python train.py --n_layer=10 --d_model=128 --n_head=2 --n_kv_head=2 --head_dim=32 --d_mlp=512 --vocab_size=1629 --activation="tanh_gelu" --norm="layernorm" --norm_place="pre" --norm_eps=1e-05 --positions="learned" --qk_norm=false --attn_scale=0.177 --bias="all" --tie_embeddings=true --parallel_block=false --init="normal" --init_std_qkv=0.0469 --init_std_o=0.0582 --init_std_up=0.0671 --init_std_down=0.0671 --optimizer="muon_hyperball" --lr=0.011 --beta1=0.95 --weight_decay=0.0 --lr_head=0.0074 --grad_clip=2.0 --warmup_steps=200 --schedule="wsd" --decay_fraction=1.0 --decay_shape="pow" --final_lr_fraction=0.0 --batch_tokens=32768 --seq_len=512 --doc_mask=true --train_tokens=104300000 --steps=3183 --dataset="wikipedia_en"
Each number is 128 + 24 x the weight over its row's rms, rounded and kept within 0 to 255. Layers, rows and columns count from 0. Numbers have three digits each. The size before them is the row's rms in percent of the matrix's.

# up: layer 6 MLP up, 512x128, rms 0.0669, rows 227-326, columns 64-127
# down: layer 6 MLP down (transposed), 512x128, rms 0.067, rows 227-326, columns 64-127
up227 076:101142119131143083168155176119140142143092072113134150154152140096107122095101148100114087099095113107155133095125099149132150113138160154153104104130131134109100117147131109126187115118133089
down227 084:088081137074115126120132140154137123056137128087138092135108112112139113141123120136120110111143133137168159167088146122154175141101107136107127134128186156102166131133142125118129150118126139
up228 100:131129111132149148168107118117122102134111091155158176098086093133107149152131099183159108107129140154133111115144124158152120105126136102137124163115125085157165144159147107092146107096158108
down228 093:121112157160152165154114111139125117130148099112145157099082107117109116154125138161163105164129138122124117147164210120122145141144098144130116125158125156154132129112170113090130059129138147
up229 090:169118135106130139136127122122092114143144103132099090121162153157140130150147107105184105141153128121124100097206120128121107117117162126096138152138106134188106095134149115110148125126128125
down229 087:061152107095125143151167144138122101149173135141125110153109123094146123114095165075103153093161102097120127144122097122162119156158156090107142131132134154160108141118158187124110101114117118
up230 096:131163111122148147102085119112109146107115113131165139140151157157064092142095127133133095125135134149134091153140091155138085127103141134083130158138138148109157096147114105194140144132082107
down230 100:129119095169121146106088124092100109096135147113063102092128158115118159117131196128137131121108106150154135128165129117146184118128096114114137140128121114105136147137143102113108110126097161
up231 109:120111098137122142154127103133123153135139169107180138112123155125141122113111131076136136149125147172181127075140140085106123139115133076111132144152125103164141152136157131105149143107130127
down231 107:113114162143142115101072119094110101125072090093143170146128135118143107111108149120114157088138126113122153193113077143150142086153118161149160143116122138152152106153093152163096128157120148
up232 100:151132122139081135112044115119156159167102149083135148134132129156117136133119122156130154148145163108115107163121164102126148136122108159108128113107090150121098124176131134147141149098172127
down232 106:130128099110129110125161114070146117143138136142124117084150160178108128130094120139145094100116180111127199120147126152109108099088155144144121129136093130142125120168139079116114065139131129
up233 105:146155130114172116143124102154144119114094104098121132176129144153165145104099083101104117127174142166144177135089152166160100139139138114157129126154115102173119116127122147098136125094118089
down233 103:099155132120120135101149119163108100148159136150188085161173142140152112119107147104160140097096162183128136103103132100129110143148166128119137121130126118137130081094130174156102177086112118
up234 108:159170137143146106113115130109101117141136112138143170134133177170136161155155091167097136128140103187127144128140138094115143124144125124145167059134126110134148144102147119117103134118145095
down234 104:118124179096112122139131108134146120126097110162144122128163158125098173124146124108094132164134125071173127080120139110107157145138123106125149124085169104119161124099100153094130175123133110
up235 104:097105147150106124138112080107131118128108110091151142097121135109156093149123112166117135165147083134082092125136183143184107128161126120121109153113118125111146106135148134148136148131135081
down235 103:151101139122129198074131145127110135160113150145148116145105155126126153166100126166111123141128118104151095074108148099122150112131158153109141155140131108129097125104101101148142140107152086
up236 093:158128134104111098130145165113133107133145147087122105138125169160133147137093097113098121138143132111130176151120115155173097141130101158085117122136157113120105132082167148176171169134144152
down236 101:107110151106124096117137107143090116126142097105167144125107136124110100121184107150101144131113124105102085111125153117103139125132164145171146183167089137123128120099167110131143116113111075
up237 103:129135155133160101124133132080107110089180127084152137126103117131147137103131127152146148152143110110140138146129113122139144138142125093119122099173134106122156141186141157150138117122102122
down237 102:081129155124174069117110135113166102151123159173150124127126109106139137110176147111130130165158109122122138095090111106140119156116126134095153130134130142105113092134176147111117106116111135
up238 086:104151144171138193129155108127116125130120134130159153169105129129070170123141128128126118117152140109134112122177118142129161136112113109138131123115082132156166079075115100155104111101141128
down238 089:111147135080157109115128120148147162134163167168128138143137126134131068105124159103108131103125116088167119126152130129115105140129095132121102144095131079163120173115131107138120155130104109
up239 114:121137155151108144143116131101080116126135121139090163136156130143171109142149111133135151129124129162110105122118116137138129155146150099115137086155074096145121096058109151118079184125153132
down239 115:153145164140120122134108176092140101132102130143139123136138123133090134155140102148170161087136058117164129165115134164172119132071106128145117143176149144101126095137151127144107117140149108
up240 089:148129114162132159180147121089124136100153127085060107134119107132093116126135080125117118130181137130128159174120123111080104077131131120126141117141114099140192097154131113105120121118109091
down240 091:163139133095113122151131127096130132154180145114163123113109107160094132078092133164104110164153085095162163097118133107135169118141111108122148130097131136116115151135151113126116162106048148
up241 090:122110168109100108148061138124109112176114120106152140151148153164164207131101113183166111149122114137098143090130128127144119123135139117076117119158125135094094134124169126120137140118135150
down241 094:132046115128129170120141097166158109141132146139101145098102154135141123110142146112096125171106147132140142147175120104106157137148086143138164126092121096086110122117081140157132160129142119
up242 113:147142149147118074152148146143138130146156093144089133115152165140121129185111141113098101166158114143122140113153148119141149077079105122192107130139082098146143089134149122109118111165113120
down242 107:185121146096123113112156126122112097135145119106128144157139166095107114184137115171090105125175149109130113186145119146121134128080107122145108109133130115132124122122087154164127156100112133
up243 096:114134139106125126104098159123090102142153140136145151119131140140121105144136111130082117117145141129158103120123142154174105133083147120153095069176067107128134110140102137123139117189126110
down243 095:118077104157106124090136184122137144116183138112061140115144115104166122108137147130175123151107111135167122139133164122125109190115152094132162140097118131115173154114126129097115134101108124
up244 103:151121111173161112112107164086149146142103158112113120133143121129119135122093160059102081123132135130116135142138089130151112095108164177119112129152108112070123105175142154114112135087104164
down244 117:147127121155132098126160137127081054116138166133115127077087121108122114186103159096120142119148106153130166100116127146104124090116118150093134142138141098123169136140134131150100131124110145
up245 096:157160096180155092113166138168189106139140122096148102091127098127112146123111130111129119159151122123098175169138102137147137082102110130123119096109118097075086132153098127131121160129129138
down245 102:100161121116107124091107105134115162172100094169129149085129166150095130158099157126140078130072125115128146137154098092133146138094119143148149097144141127136109146108124185116109129131122138
up246 105:107166129129146116130118158117109098160086105111150145082117099124133133128140105157088155107138193108131119109089121125110182101128141129128111113132104135134180124138125119155123116157146131
down246 106:110090097101099098113137134121105159121146169141138139176120134112126102150099176126088069190086056129120148145149131122153128132134147116126128135122150117120135141168156113118136154123111109
up247 088:108123158178069120133116148132154140099102091118129138094093137128153140105131118151121092128147102139134133155115126105146071149105140138079106137161141089114124139114106152129150119147115161
down247 090:114135122086162119102172140096112134099142139122166122118113156121130173119135116116102105118137102135104116104152097127147131145145157131132123119148123165126147118134129118108114108102098113
up248 082:134113151111098101136174138135126139107059123119117134107130120151132192106111126124125125108152128117120133153183120113131122076164134132108119098107152123137092095131146080179131067115115102
down248 089:125128107179130119120175079124103140145142151103102131145113142155146093136097134127113101153138096123104087128132153123160180120123153139130139143110103096155144180143157111143158123114135104
up249 100:170116117159090149145105185111144144128157106128089141085173143130136118090141117104160149147154106138087114066144124138095123129099095118116115108104125130177118112112142133132146095122163167
down249 105:130142140141168127170132147119133120117103094101111130134105133145124126172161087094102178180133115151111131116118143144133080097108125121116109104125158139149101138089092110134126090110101119
up250 100:126176126088079157158088114125095182136108086086116158157138114135178123129155112138127141128149130106155121124175132150124150143142138125102106125130095090121123165080108148089144116150168148
down250 104:146160141133175133136176139120119054080103121139138114150099123129084113139111081086100121162157159089124153147135150075132074118146128099099145128124147110135127131167144104172191113132120125
up251 103:086138190141119159123139125109110135128094120130120137102132140115048126126157102125113111111169164119165139137126145142110146089135109131125076131107123173172063099149126130128161133119097151
down251 105:181125070125126175127089122105119139117139110118133082125123141174147148082126148078114154175096125100118163124125152158109136165135142103145139099110124123104146156122138087133131150109086106
up252 093:135136164139102133163123152117170135149178130127150140184082163144091133102119125137130094170101129127099142111164092088161079122093139087165103105121138109142156166109078134098147151101135126
down252 095:129169134135148133154148125154108147106157119121109151130150098139105119113132162086174120127157117110101117111121149143107109166146129144085107110098097120118147154127117159093134162121086175
up253 093:130167131162125113111167098161129167120117116117083139142150132130146147132140100144166123118114159128154140142150111138120139123109166119145066113103100074098143135152126158131142153109107102
down253 101:138133113123119134135119156143131095153152128120114158154137102125151133171106128107104152133127134118135123125114119139081116157117123102144137166111155171094109148104129152119098138165103143
up254 095:157157101150140119163115146127123089126186137109156130074116130149133162125123100114142116096164144098166152117179121124131120112118160090119145108156146113158092147136082159139137151174153125
down254 099:095138163072139176114121129161113131120114098081128125152145129127117156090145179118151125154146103138137107099135101127128151155136165157144108092168140141110128071157127124140139102141121122
up255 106:122134157128123121110168159145070126135123116171151179141126118125085152136128103131118146165164167147100123126122099129109110083135147151114148114156130091111101095130109089146146126109126170
down255 113:168133129177186139121123119103110130131116142128099106159099092122118165136124151135131133148115137120150159147122137151119142122136105131125127167101143113132115165124184136098104115129117155
up256 095:128175127082143113119141114160126127136097121149128132130131175129127118141114122178100101107104147129124126100111130123108108124127101097117131104172113129150129127116126134153152138125142101
down256 097:113115104137139144131140181158105151139113144127131108118155160098089123066155113072111180159127137137155145091114116140134104112148151129144128121185098131153147134092164129154127084103090162
up257 100:139105112125117122135127101120083128178176093107175114137097100139140145139106158171081172089145128132115105105115151110152104100126143148175109143146106151103168102123122123126121175071111162
down257 104:113128160104127106158111130098162119116121125116159119078124113135160148120147134105098152128174091146149117097117134125123158155128152144127141133156169095123115131150106136160084125066098118
up258 109:140123129132111143127114116166109125170101107103175164124150100148128174167147103141151173143146146112107120163154141147123125111146091121102094087149097127122141099125151089083150138134128149
down258 116:133178092148159121140091139157128096103122130102091109125118134121102133171149155160194113153115115199125156124150139150129138121135108136119141140137146117154084134117168126156111142120124150
up259 108:099134145126085129166132096153116137138135152081148123156135115118137127128066095142160117125126175128105141126144097145122124097145117128117106156124118120150113100105122149128147154149117158
down259 103:141072111151110154148160128175188134126128145167135143116132129147149149122134134138078104123112123097154105155118153090130152089087147152153136148132123126103127142167148133165123160145108129
up260 105:137116160175090148122132138132114119121144100136127123103164176143149088123140104104086100118130082178110164142129109096121180118137180115136073100156095106113129155157121111115116111151081106
down260 114:132134143097070126144112075127112127120140149130124111111159118101094162162119157161135127148141129102121138137182147082146160103096155079123124141114137094132146157121124125113120118115155151
up261 106:185171115137131155128123173123134148084125099128138135112170149107138116128190131181093117162125113109148065111134107159074139144132087154093129153148106168100100154117156111177113140140143141
down261 102:097168084150159149110125153092117180161165107109123166156101172125109174061107162093164120075103114122131170145122103128140161117152109150115112087125125154152155135129177096133088131136113136
up262 097:137140125139115120115141123070133153110110144122098162149124157137140121138149149134104126170131164173114136143143123116092139102130078095105106149135095097116141123105146146104112147126164154
down262 097:132116123105111124118162139110123144107149110173145093147102117140108129173085141086207113137124123147140117137122144087152161111171111102153172095147125159096103131115139113077150116137117124
up263 089:129128129099130119149128173094126141079132129146157177117138102134122103118115134171138134133117152159121100104128129112126156104090106116111148123158109134113092112162125141113151080112168128
down263 095:121141153129134157139131139140198149178103209115096122150149140131116136141129090113164129128093093149124167150147110146126097128144137117133120140155146141101164150140114108132149131136123133
up264 102:133111123121160118139127116128095126118147108174159118120100162094115156097127102143127123133127119108138147109114097136133134108128169103121111109129157126098159113132133121164164157113135084
down264 116:097140155113121119116140147099103118126154095118114136166117126114106153130113125127083143161074141076152102088103112133141118098144159138119140103107144146127132130137106105191141123128096134
up265 103:123140145137155120085139112132109115139156144119165183118164126089111106171093107100128109093101102148194130088139105157161120118106118141130102119132124088118124123105129107158106114143122127
down265 098:094127088168142126132065122081128113160138113113124137096127116181135138088125179110139157107122151128128156145082131147121151135143139131126154132100146069107114096135078117127122144142166086
up266 105:161150135139148150072109136084104154108087144151167154105113146120087144120117102113133108128139122120116140128122119169104103151152107106120144098147140165114095110074179120146133174172108102
down266 101:128158139136097097140126072120169118118123105150122094131166085134145128145146120121118177134114144115104114116145181099111150180131161125137156132131121105131152168132132131128132156191097124
up267 107:127144086120129121128117151105126119118121126129132146100116094140112113127158132157138161117117103094082125065163143151080074138142104106110145143128158158168164103146132137117137143139166131
down267 107:109099141111130101166130088106107103145107113155104107079135137123170093094130138145176172174149182138120147131058175116116157109129090113116144131135132115100126126142127152141139096129160126
up268 090:122127157110139146141147129169084140157144105111087147109156142117078136079116131121141101120135148130098166134130121154116100130143165135151116134132116149108139090158046138161148099111128136
down268 085:147136125150069154164126072106101094157131165110095131105183113123103097086151075092127136157133104145147096098149127141113176132115122132133135167113159124129158133139172150153146114138119137
up269 089:125100126135116124131169139109065108124112126111105128131157188119111124140110105098102153122172160111144103101144107156124178148090141115141123135113141086104105123119129151136133163135142138
down269 097:105080098184119160137133108123115118172113128079121104190114122128120151125151149113085135130197079129107120137150149129120114143134136140096150154106145121147104117143115151109117112148120141
up270 106:142118133144154116114144139134105122133094106149113120130134151092115146152130141122117121119096128180110152137149127133112109115121146163201099122174110137154153122165119096110099110137138113
down270 111:129145127104136094121153129113149121106158156162104082112121115104137114167159112110134161161098107126149125079122163116118151083107066127131146135164129156096091164123098172134124111168136114
up271 096:170133115176106156130121154086115145119164103104154123132160111126118088080170130100121109157132155124152073126126102139105135126155136131139111127093125129159106108127160121097138072157139151
down271 103:106109136153153146115142122125139120162135101112114157118118113112104146119107127120143175137143075068136095089128124138136084123119157104145151143108211120144129129127116152125119135142102084
up272 099:129149138132118143137146118109122093100171087094123104122071130146126128148137088110124156176137138186127121150134087104150118128110139125131118085122112158132144126105060125109143164095139055
down272 107:154112147126115099091135131152143116097105113099091129130094123122132132079092151127119149135122129140144135051142160144122130139170104178129133136124141129137177119100134138124109184151086095
up273 106:163112149121109122148160145178138156116130108149126089105119154088082150113123134151089131135161151094138124120158102162133091126125118136128111148123116125108144107125097124149104125138128097
down273 108:132112136129106104088128157108119107152135178154122093101138128174123109124126119092093140113099125115131132126129079120141152163077120130142126148083125124133114173152132138104114127148132152
up274 088:131210138122104167154107117119170104147105107135112083139096088123151110086097101169120145138095120110110122159108134113126118140095108137098120164173145124140126101128146092116115132135141119
down274 090:083095160120167129135125115122134144158145098143097134139143184132131129125120132108113095117111106088077141152153101168067108085145111130138111127123108139141117131163095181138115121158127119
up275 099:129126189145154141098119137118165078093161135151174123084155118124123148161100135135135105162158130131164112115133110128129144108080146105113158122126120157176165096118122146143126131147134138
down275 094:146100134065086150078137144131092127126091122131127153138149081144145121111181154134094133167109147136128138108071109106088103144164108101122136130122106152117122161139163131148127151131092139
up276 100:094133110129145140117090177161147127107142133110120147131147105142143099135099141165143083111142117138093148125145120099123167128095100132090145117137125121072126099090109141140085148118139109
down276 099:143120108103118133155127133127082123089146112131155122138113119106154130098125116133152124134118178113109100130138124080177106097153176139120146090108119080140137158126167139128117126126151136
up277 095:146144107126149135189137109164121144151117038108164128104131102114147134099144119128106115139115113135127154112170159147133109113076115116137104121105097066155140091129132135139133116136123115
down277 094:131081138142123129115080131108121120168095133138158145116100126107144107106126118131154132085150081067132112110138146138113136111141152200142109103108130125086122112162106108142160119149125153
up278 093:148111109185118123159097147119131138116107131126141152106094135123122129116099156072125133139177135117147130174139124120103122154116159114140175134132149158117127146124161090122157127149110167
down278 095:118110133124123150124138153132134102114119132121124125089160096160148159102085123115147125135128104152086108107148159104102114159129127132111134150118124116120145142129107165091112126103138139
up279 087:149139150101126156171131127098113127165098119132111139090139142108142179128124139137101070102140119147131140142131111107175134109140076105135125169167114136131118129166121076118167121129160143
down279 086:127127164106086116144148161148086164134160152112119125152115121135153062127094146117125170147138160140130109140131090151163128143128145115116157130098119082183111169112104116119129125144111112
up280 106:187153149117139095108177111107117075133104130098161155095159136110121167155142111138117132155120109168119096120127114158167117115127095111126111110163121168145141127145146112071111156146152108
down280 100:170121136120167118177149122116126121143135168117138170116095154124116169109159101161089136140150157156105144128147126134085149146098131115114126125119125123100105152131137116187133149158133158
up281 105:129145091157138115129108133151124181109087118128134088137134168155126184124141117094108120157121118103146093139153106113108091137134124122129093151183180093130121130097104132113130143132151124
down281 099:116117104073081128104096094124141105102132172154146112094091094142118121177134140153102144108097090177141131115158135092115091105134096103076127122134113141149115128150131134128146109136143175
up282 094:090130128160090099097116192130140122106121076115133120139119149133155136126074131124124114161122162112113123084122114119158136140137144122123132115122097126154112111181111130162121129085137162
down282 095:120144141146136110110150155147158120100128126153145095150107107115114122148139128102173129137075167129132104112154110149134118133100125123117133154122149162076142141116101122119163183091112133
up283 093:154097114119143115185112145103086102122130141093146155140141137140144116122129165121105136152144118139127095110149095095113111120140134157103105121133128134157121092162127128128101177099143144
down283 099:147098143139080121129130127116188119127125138107136146110165121129148115083163161088114133153121137111096132108129211115113180148154148136104110140108152153140149147148079124117156112122109080
up284 097:113133165150103129135172132126163137106143175119156119115148126150114086125150131098112114145136152149096108120143091129147128109095138105141127116067113139118119112090140136142131084172170088
down284 096:161113052127147091099136125152119159118130110161154145132141150127138148106139111092104121130094105100141127117150149127131140181166088148156127136155134098160118111170112158116127141129160122
up285 114:117101124112108103095142131124073157157122121106179135171125155104079110136183101088130145092170133157153129072112150130130129160139110131136142117158085138156133113154152075152110120129135112
down285 108:170134134108114103111140136083135150134145136127080110127117099118128156110103112107122128124140141159132127087118151135075101110103097090132138121169107155098076117129143122122159131166131111
up286 116:120145121120101136107139128117102144132142110135145148119113138111104148175140121154114146120158141159132120112109146124106091124151143102141103080115141102163150123148138117144150119103089171
down286 111:138097122146149139164165156118096140117137116166120120127124078112156109162138127110105128136102118152080117138119104098095144133108153160127126121128153112187117134176155100146116100129123149
up287 091:144099107124146120105151146129105134173101127128163118131128157128085094156132107167122110134149153145144116104138126102129138106108113137099108154136103135126123110131140177136151179118113095
down287 094:136095161136168111135146103124149094119120130115137107119135114156097157129079164124115116108062108127154126146148110102150140164110154144156073160126103142129139125161133168122097129136122181
up288 106:142132142144161140103122149111121115103141130174175145127097101094130119143136123111127110127110147154126103144170143143094136115162107150111124076136109094139125124136169159100185117148096110
down288 104:110118134127133160087098095141105099132122121154131151148138136105142143101124062152102122107175175147131152124174139118130116147145128160133111128096151117143128139158115088120139151138155132
up289 102:121158085115150096137122094125171107131155146125124141134096144111107154098126107108126142125130130129092129108163133114138150103130116097137108139086090176141131106096106122143116120157142163
down289 101:144141093116087150152137137081110125099124113123102125099143159124142118160130122112148168154112138154074156111069106101109113165159140105166161146140109121099080091138112118104152124148111098
up290 100:119126128171140155109134126092095063158161145149118129147118122144083137092149086117110125117138146087121136127104128155127150121111162177133122123160126123133166125101164142098143172156122108
down290 107:142105138149105079117182113109124125130152064136130146161160090133134144127102122122113122117113092134120130113137151108142162113155108097129172133126129131100130115136090139143129132138109137
up291 095:146124141129120140126106111105122130147121114111135138089172139112134093144139131112112160172169149102121077110138090117086147132134110143095109142080110110080121137133103164166120148117153101
down291 101:133143120160159071112112145138113151102137113118110134158123149149159138119121146148132102121102082111116140114169131100175086165098156107134096168138148116113082171125113111113157156105111102
up292 106:105134103135144158114136135119151147116131128141143138179134155132109168129120099168061080133131137158117130193121090097153106076139092102095120169162143122111098093168157098092138130149149114
down292 098:147136165156119135113158192110112127125099131114082152118147110131124122110161154144150150091130127118118121101082167088101139151132137165133114079105080124185151154121153148152139135130128136
up293 103:145136109180093118124131135123132116144138141138146134126137135145124126139080143135120125170186116127125162152115112129142173124170118088108112111124108101143128120138125079102145145147098122
down293 106:116093115147130129126154115104108158150145149138124156126155186169118106114142144146089125140134152129155111081095153121137128116114151116143155143110112141133108130130107169114141123120078120
up294 108:149095125138113120156125083100095110124123089137095150121143140135144175110128105120128120139083140122140121135148132138158101115107133175123110063117116104159088129152134119145133103121162140
down294 099:133112123086137162143084123110156124160122104112118095132122129125162110167125131163177077130135126112122145120088069126126131138096153111120176141140132186096117144137130101147170167110133120
up295 088:148159134130145144147143066135095156167104105153155145139139104181125101103132153162133076131096127173132170135159072120127112089157132130123105107149124115146135108111109107164112118124128106
down295 090:190131126118128176131112129180130114090150177106107093111125104168129143148149085126113127105111110132126144104169093111134176152170122138115097153073155166090165126105144069105126147147121136
up296 129:104175119137111097149142095105146147166117138132120115095164163163123101092122151120104180134130154141121115138131107070125137106100139146095131135152120145086154107131136130130091161072133117
down296 128:104146129107139152117099136125133123150140148187109131100143114098123072122101104145123177135122127128087127085132122131152113150115168149089111091131140141166166118133110154124097111117122129
up297 091:145136103135111149126104103120125093184146119129165144152157125092150144175163140106118142141193101142124107109124099093104121117176108172124106114122138105140138120118140140117114127135117121
down297 092:165148142093111143120140115180125079112156106123102120124089128129082139150127090143188126065112120157151154143090083144130082126114106130141114141152158129121109148116148151166115123139129134
up298 101:140123131164122132164083097091177135138131145136109118118154113106159156138098098126133101147117095077098131144108145129164166143088074138134115116138139135141161089147165140158080109134124105
down298 104:076146122122117131101103085134145096162102145120122132112136140133102128136132116139129076136135107114133117122133135120108077115129107129137125162121168132151108126123116101089100147145178169
up299 095:184142147160126164104136116129059120101123117095136102125121111123111115115116177165108130119170139136115124133182155107123112097142108132099149104140151102117114103140124117126151112138147136
down299 099:135108112105137111148112112129125105118135128111132142132119114118110089101101097088119123127064154115056121130160154129130146202156089140135100122128174161118155160126130154105161136154121116
up300 098:136143112110133127120117172111136144115122114135191116091102093120124115148147147116119081133159107105129173145175127133130099130104133113143144142139071134088082152112132167130132129154172082
down300 097:128155093174136163109088137140127143177162129153111113154131101110122144133122127121160130081107138082164124110097168104155178139131154158151149135138147087106140118123140109149154140135076100
up301 103:094165193118128121123094144133101142149150129094121147151144113134113105145152097077128133124125129121152143127137127118111141129102120112147148125136103120131124113123171140131146154138144109
down301 104:111095129094181095138122132109151138118124113130167109088146145089095117121104138131169140114123103112144139144185144122110165147066150128123122177166158146113122151135119119140118098121131144
up302 105:109176167117108166109158128091106106145106108138143144100118167121144133140163158168160148123122092133137087102127124104125149107131135137123118123154098183117147127134117117088110117144118135
down302 096:155114134066085116128072119137155152136121150140110096101121151154093133115078134114145105151166121133128147126124141143171092096138124093088160137133165101133117095103124138138138130144118123
up303 087:155157144090151128184132092105117135188099074134084134125142143133179149142110154148091076167114138124114162157126120158108110135152146144121138161128133131099134121142118158140155139137124105
down303 097:084142106149114152148128107114120115126100098151160108130089107143161123123106167131144126167137078114150115129106145121082145138134089116133130149138126116175120149098095134154122155105164121
up304 107:167110117157153137152152127112076134130158102129136074083120129114127137117151153166144122132150110112110101167126142164145143118136111167111130128124128087143131115104092127132137114155135125
down304 106:130159154130107154131106106123113154123096132103141114101137107133167086125156126122158170150107090110152138092114154135128128202095128121148144119093122164101120114109121109128131123101168106
up305 092:125171130108120130138089108138113149165158119094117139146115123133117172120146114127102126113112172127101146087149163130088134096118131182119109113139166107089132119144115152157143132121132092
down305 096:120081110118117122151143109156108154110125122092104157113133126137116145103112080170126133116145143148136117185132082121164142157124115090152082117128124141179142146132095141119121162115133148
up306 093:150110143154148092140152135130115129123082165150118132106139102165136143110107134072114139105161127167142103136133123193149153122125144122141132148159109123139126136131136096094110092153124075
down306 096:142114121102128110095148137061167136120144124131092156157136125072092153124131188103154144091102108155177153107126141093147126112153134097143154157138117084105162128095098132158115145122091157
up307 087:132098124126152173150124128140082171133159103150153134107167148121134161130133128091120168112127169135134109154102117194154139087122153118110088124149109080133127120155113114144114128109123155
down307 096:110139123117121159136129154125154112115131188137087115122094101100137094151127143143136090123084130081172139140150126077162108172134156144116131132120180130130109120101126143147124118136136125
up308 096:127148143129112137136102099122129092138125088110184123111074096131110163105167100145106118135132109170135102127115098109134126061132130124142151145143156121134132128114120107208121128125127067
down308 097:097157105116138151117131147112106148118081181105130101143128114123097108158139143143091103097136112105105151090176093105091132149140134094154139150139092119106123132137132161126152112150137119
up309 095:111146141099111102128117106142106123162106158113086152099104155129157094141119121147095136100126136121080154127166109132118162089122165087162086133087133095124128140142153139178147120152122119
down309 103:123125127148151163139160098146133116116136140102128081139130137135135150149111114126165125108188132083118135081136107140137118094128157140145119107111138139138137131128140125093141121119042103
up310 096:166145115141092141136128177108115132108142054113135120099100129122148083139124134121114159130151107089096112148126123182159118125135123171111103147168139118135076133123140134086165118123134118
down310 098:135135119137118155099155139138095129101138127115133126141107128154122085149146107094138135131119116167118148144130088133096093103130141080166121091073194139110153090128132111159048112104115164
up311 101:119163147153154130134117156118124161109108124127161136137121145125108116109123139188116130094148143145097143102149123127108116112139147141104153158118117090129108142125193096102112133129150150
down311 095:135124139109103151134130139087139111136119099140130116076172109154155149117144152084149087131113093102142154148135117144112190144129161131158074113110124160109164107115095137120155187111109104
up312 101:107140115147152088119141103138105139147143122096154153155157142093117131121155126130130110124152123125142159181150156121127097134124113126142125099168078102121082083130139137099147112143141074
down312 097:155102089145102152121132167149122136071115118132102110150111133139120136099125143095120093137187097152124150164132108104100119104121134148115109111140185189138097153112124140117109139122150153
up313 118:104144133187105115137135118184127116175129139126121133156135106137159124102183143164128126097120131184111165129124117084170104108106157139123161138141069083139108094111144165115117106113117150
down313 116:144109130055112089155123084122115132086097137120114085177159141066133146139147147117145121145136102121145156145121173119144121087127099134134124117132126108134125101111119159123138114132159134
up314 090:156155094148124119123093110160093118166104176120097155130138113153148121118123118116080108142146167155125149112096114161112101134153097112141105140136125128107117165119172125130166166155127135
down314 087:135074120115123144107151096106157165156132136129105097121105125140145119109127116126134160135098163139114133138116156128131116099149166141123106128077143184124158132152146128134118046091075120
up315 103:134118169107106149158143104119077113087128133147115138152114118085107102121114121149136109169180121162173160119166109138138118099116137105106121113163120087152121118129171126103130118141133173
down315 100:132120096094144127114167141122123145108147094145130104119162157143110135140105099154123146115181128142132159086121124139080149080127175142113150137142138093107070148159132130112138136125072099
up316 099:144119153083148165105087126097128133169081108152128187074129154135169105127115114123149109190145115150115170141138109131149113131145127133100129120155095086094095101128172097143097118130112109
down316 096:115119134084151163150127116176132111142159110099141084160135158096086122087104149087116145118131117140098099122209144133080169093145149117129106152130115103156123152119149111115151140116117108
up317 086:104180151130091117132106201081176170142135137146165166145119095100146130105108130114100100109144133124184149125129109146156094123114095141157113144153101149160090127136132108132126075124095140
down317 089:115104130125124136147168135122123095128142113133114130099124135127138156109081096150106140097111137143133147149179114120132163126128140106132134137171160121155100179143113130141126109167170138
up318 092:139148146117130183161126116116123127137084101145161088129092112116121099118119143164127124163134144174112166174137110116096085112118117139119134128134134111129086086130139090153103103148113082
down318 091:102126119130136086095139114109171117134101131135124118146131104152090104091132162098105137123102142127129074167157122138151090112150132155120180128135140158096148137150122129084150125102163106
up319 100:148149153131133115143130147118145145128122105083121103132096135091095152158114118116145112158137123128174167138176156088090144101101094108144125085121153126116094126111089155113112148140117142
down319 103:119154143120115106119103175123122109125151142120098146101165105126149118137132157158162167112171145173174108089081135095135098132170135095153118120094180154099157095131140096139132101109112167
up320 098:151109158148158134114139105117149136097103111119132160098125129096112132073127116112163109140145131147155097124176108095109113101105128143101149154100141099141169120113104171131129140150180153
down320 094:140116080082143146092095144100117116116155158153136115118143119132140126165136087114090149128062129127196089105115132131126108126132112138122165121161163120147138082146115138110137111144108129
up321 096:114125149101097154106141117092125172118136138163131074150161125108106124108151116144099125154135125153136125092158079138113105154167117136134093197159138103110109115137139125153106154155124144
down321 083:122118088127110110159129139155110099051152106113134158073093090136129147132142131124152085125104140171161129143094106125124115100114135115135151100125075144074101129124092105133155093164176154
up322 102:127119131177141130108101146111127094113155153156072093117151120083138136138140124119119128086115162175157164142179095098134179121133152095114134134158117110093150111126151119164153111155173166
down322 111:139130129099122143152129166121110131137124130088129111108143125177096103158151105127137155163173156109122124137133136122122104112126076084096160122140096082108146108084096096150093161129129132
up323 086:163134116103127131122103101078110117180116131115108100127139127120136089098139108092123134138140145096109165115143112127156138134145136150089131153131136156150114115128119115128124155097154127
down323 092:129117110114132187100145127120101139116097133119133168169127142125108143129154142180144115115115131126089130107173102149150140129100171117130103138128163145104076146132178123088127128129095148
up324 108:155147103131157098113096139115101128094117121134137134121163129120111128072123159153155143173122136124082092120139124143124083121138111118119139119136166126139160118152135151181158175121114128
down324 113:117124131105084113118116116167179108148136161143112090162153108126167087145126176161150158133160109139136132129148122132118155103106137146156146135100126104155083102127144103139107101159180119
up325 093:164138120122093138124158125147128129121135070132115128114135133141144159126085131147051113105132151123137097116112138092143128131119144130135127125113129133162110120184192109125128140128134151
down325 099:106084140130147109096179150157135131076150103138140101104145151122133075100120120097165177146119126126155149097143146154142107122147119136112201105106168167151145120127130150103138122122099123
up326 100:126147075144140122115101151107104106161118156146118101158116143171130124140102144152105149119152107138155140141157121122159153148093118125124100121149071154130127158142114135132125129108144112
down326 104:108139120125150111184086097135171141122152116131143146133112134102151151075080125110140104142143128121098171126107143128136109161135129116128135113114099107076158148124132129123136109109106125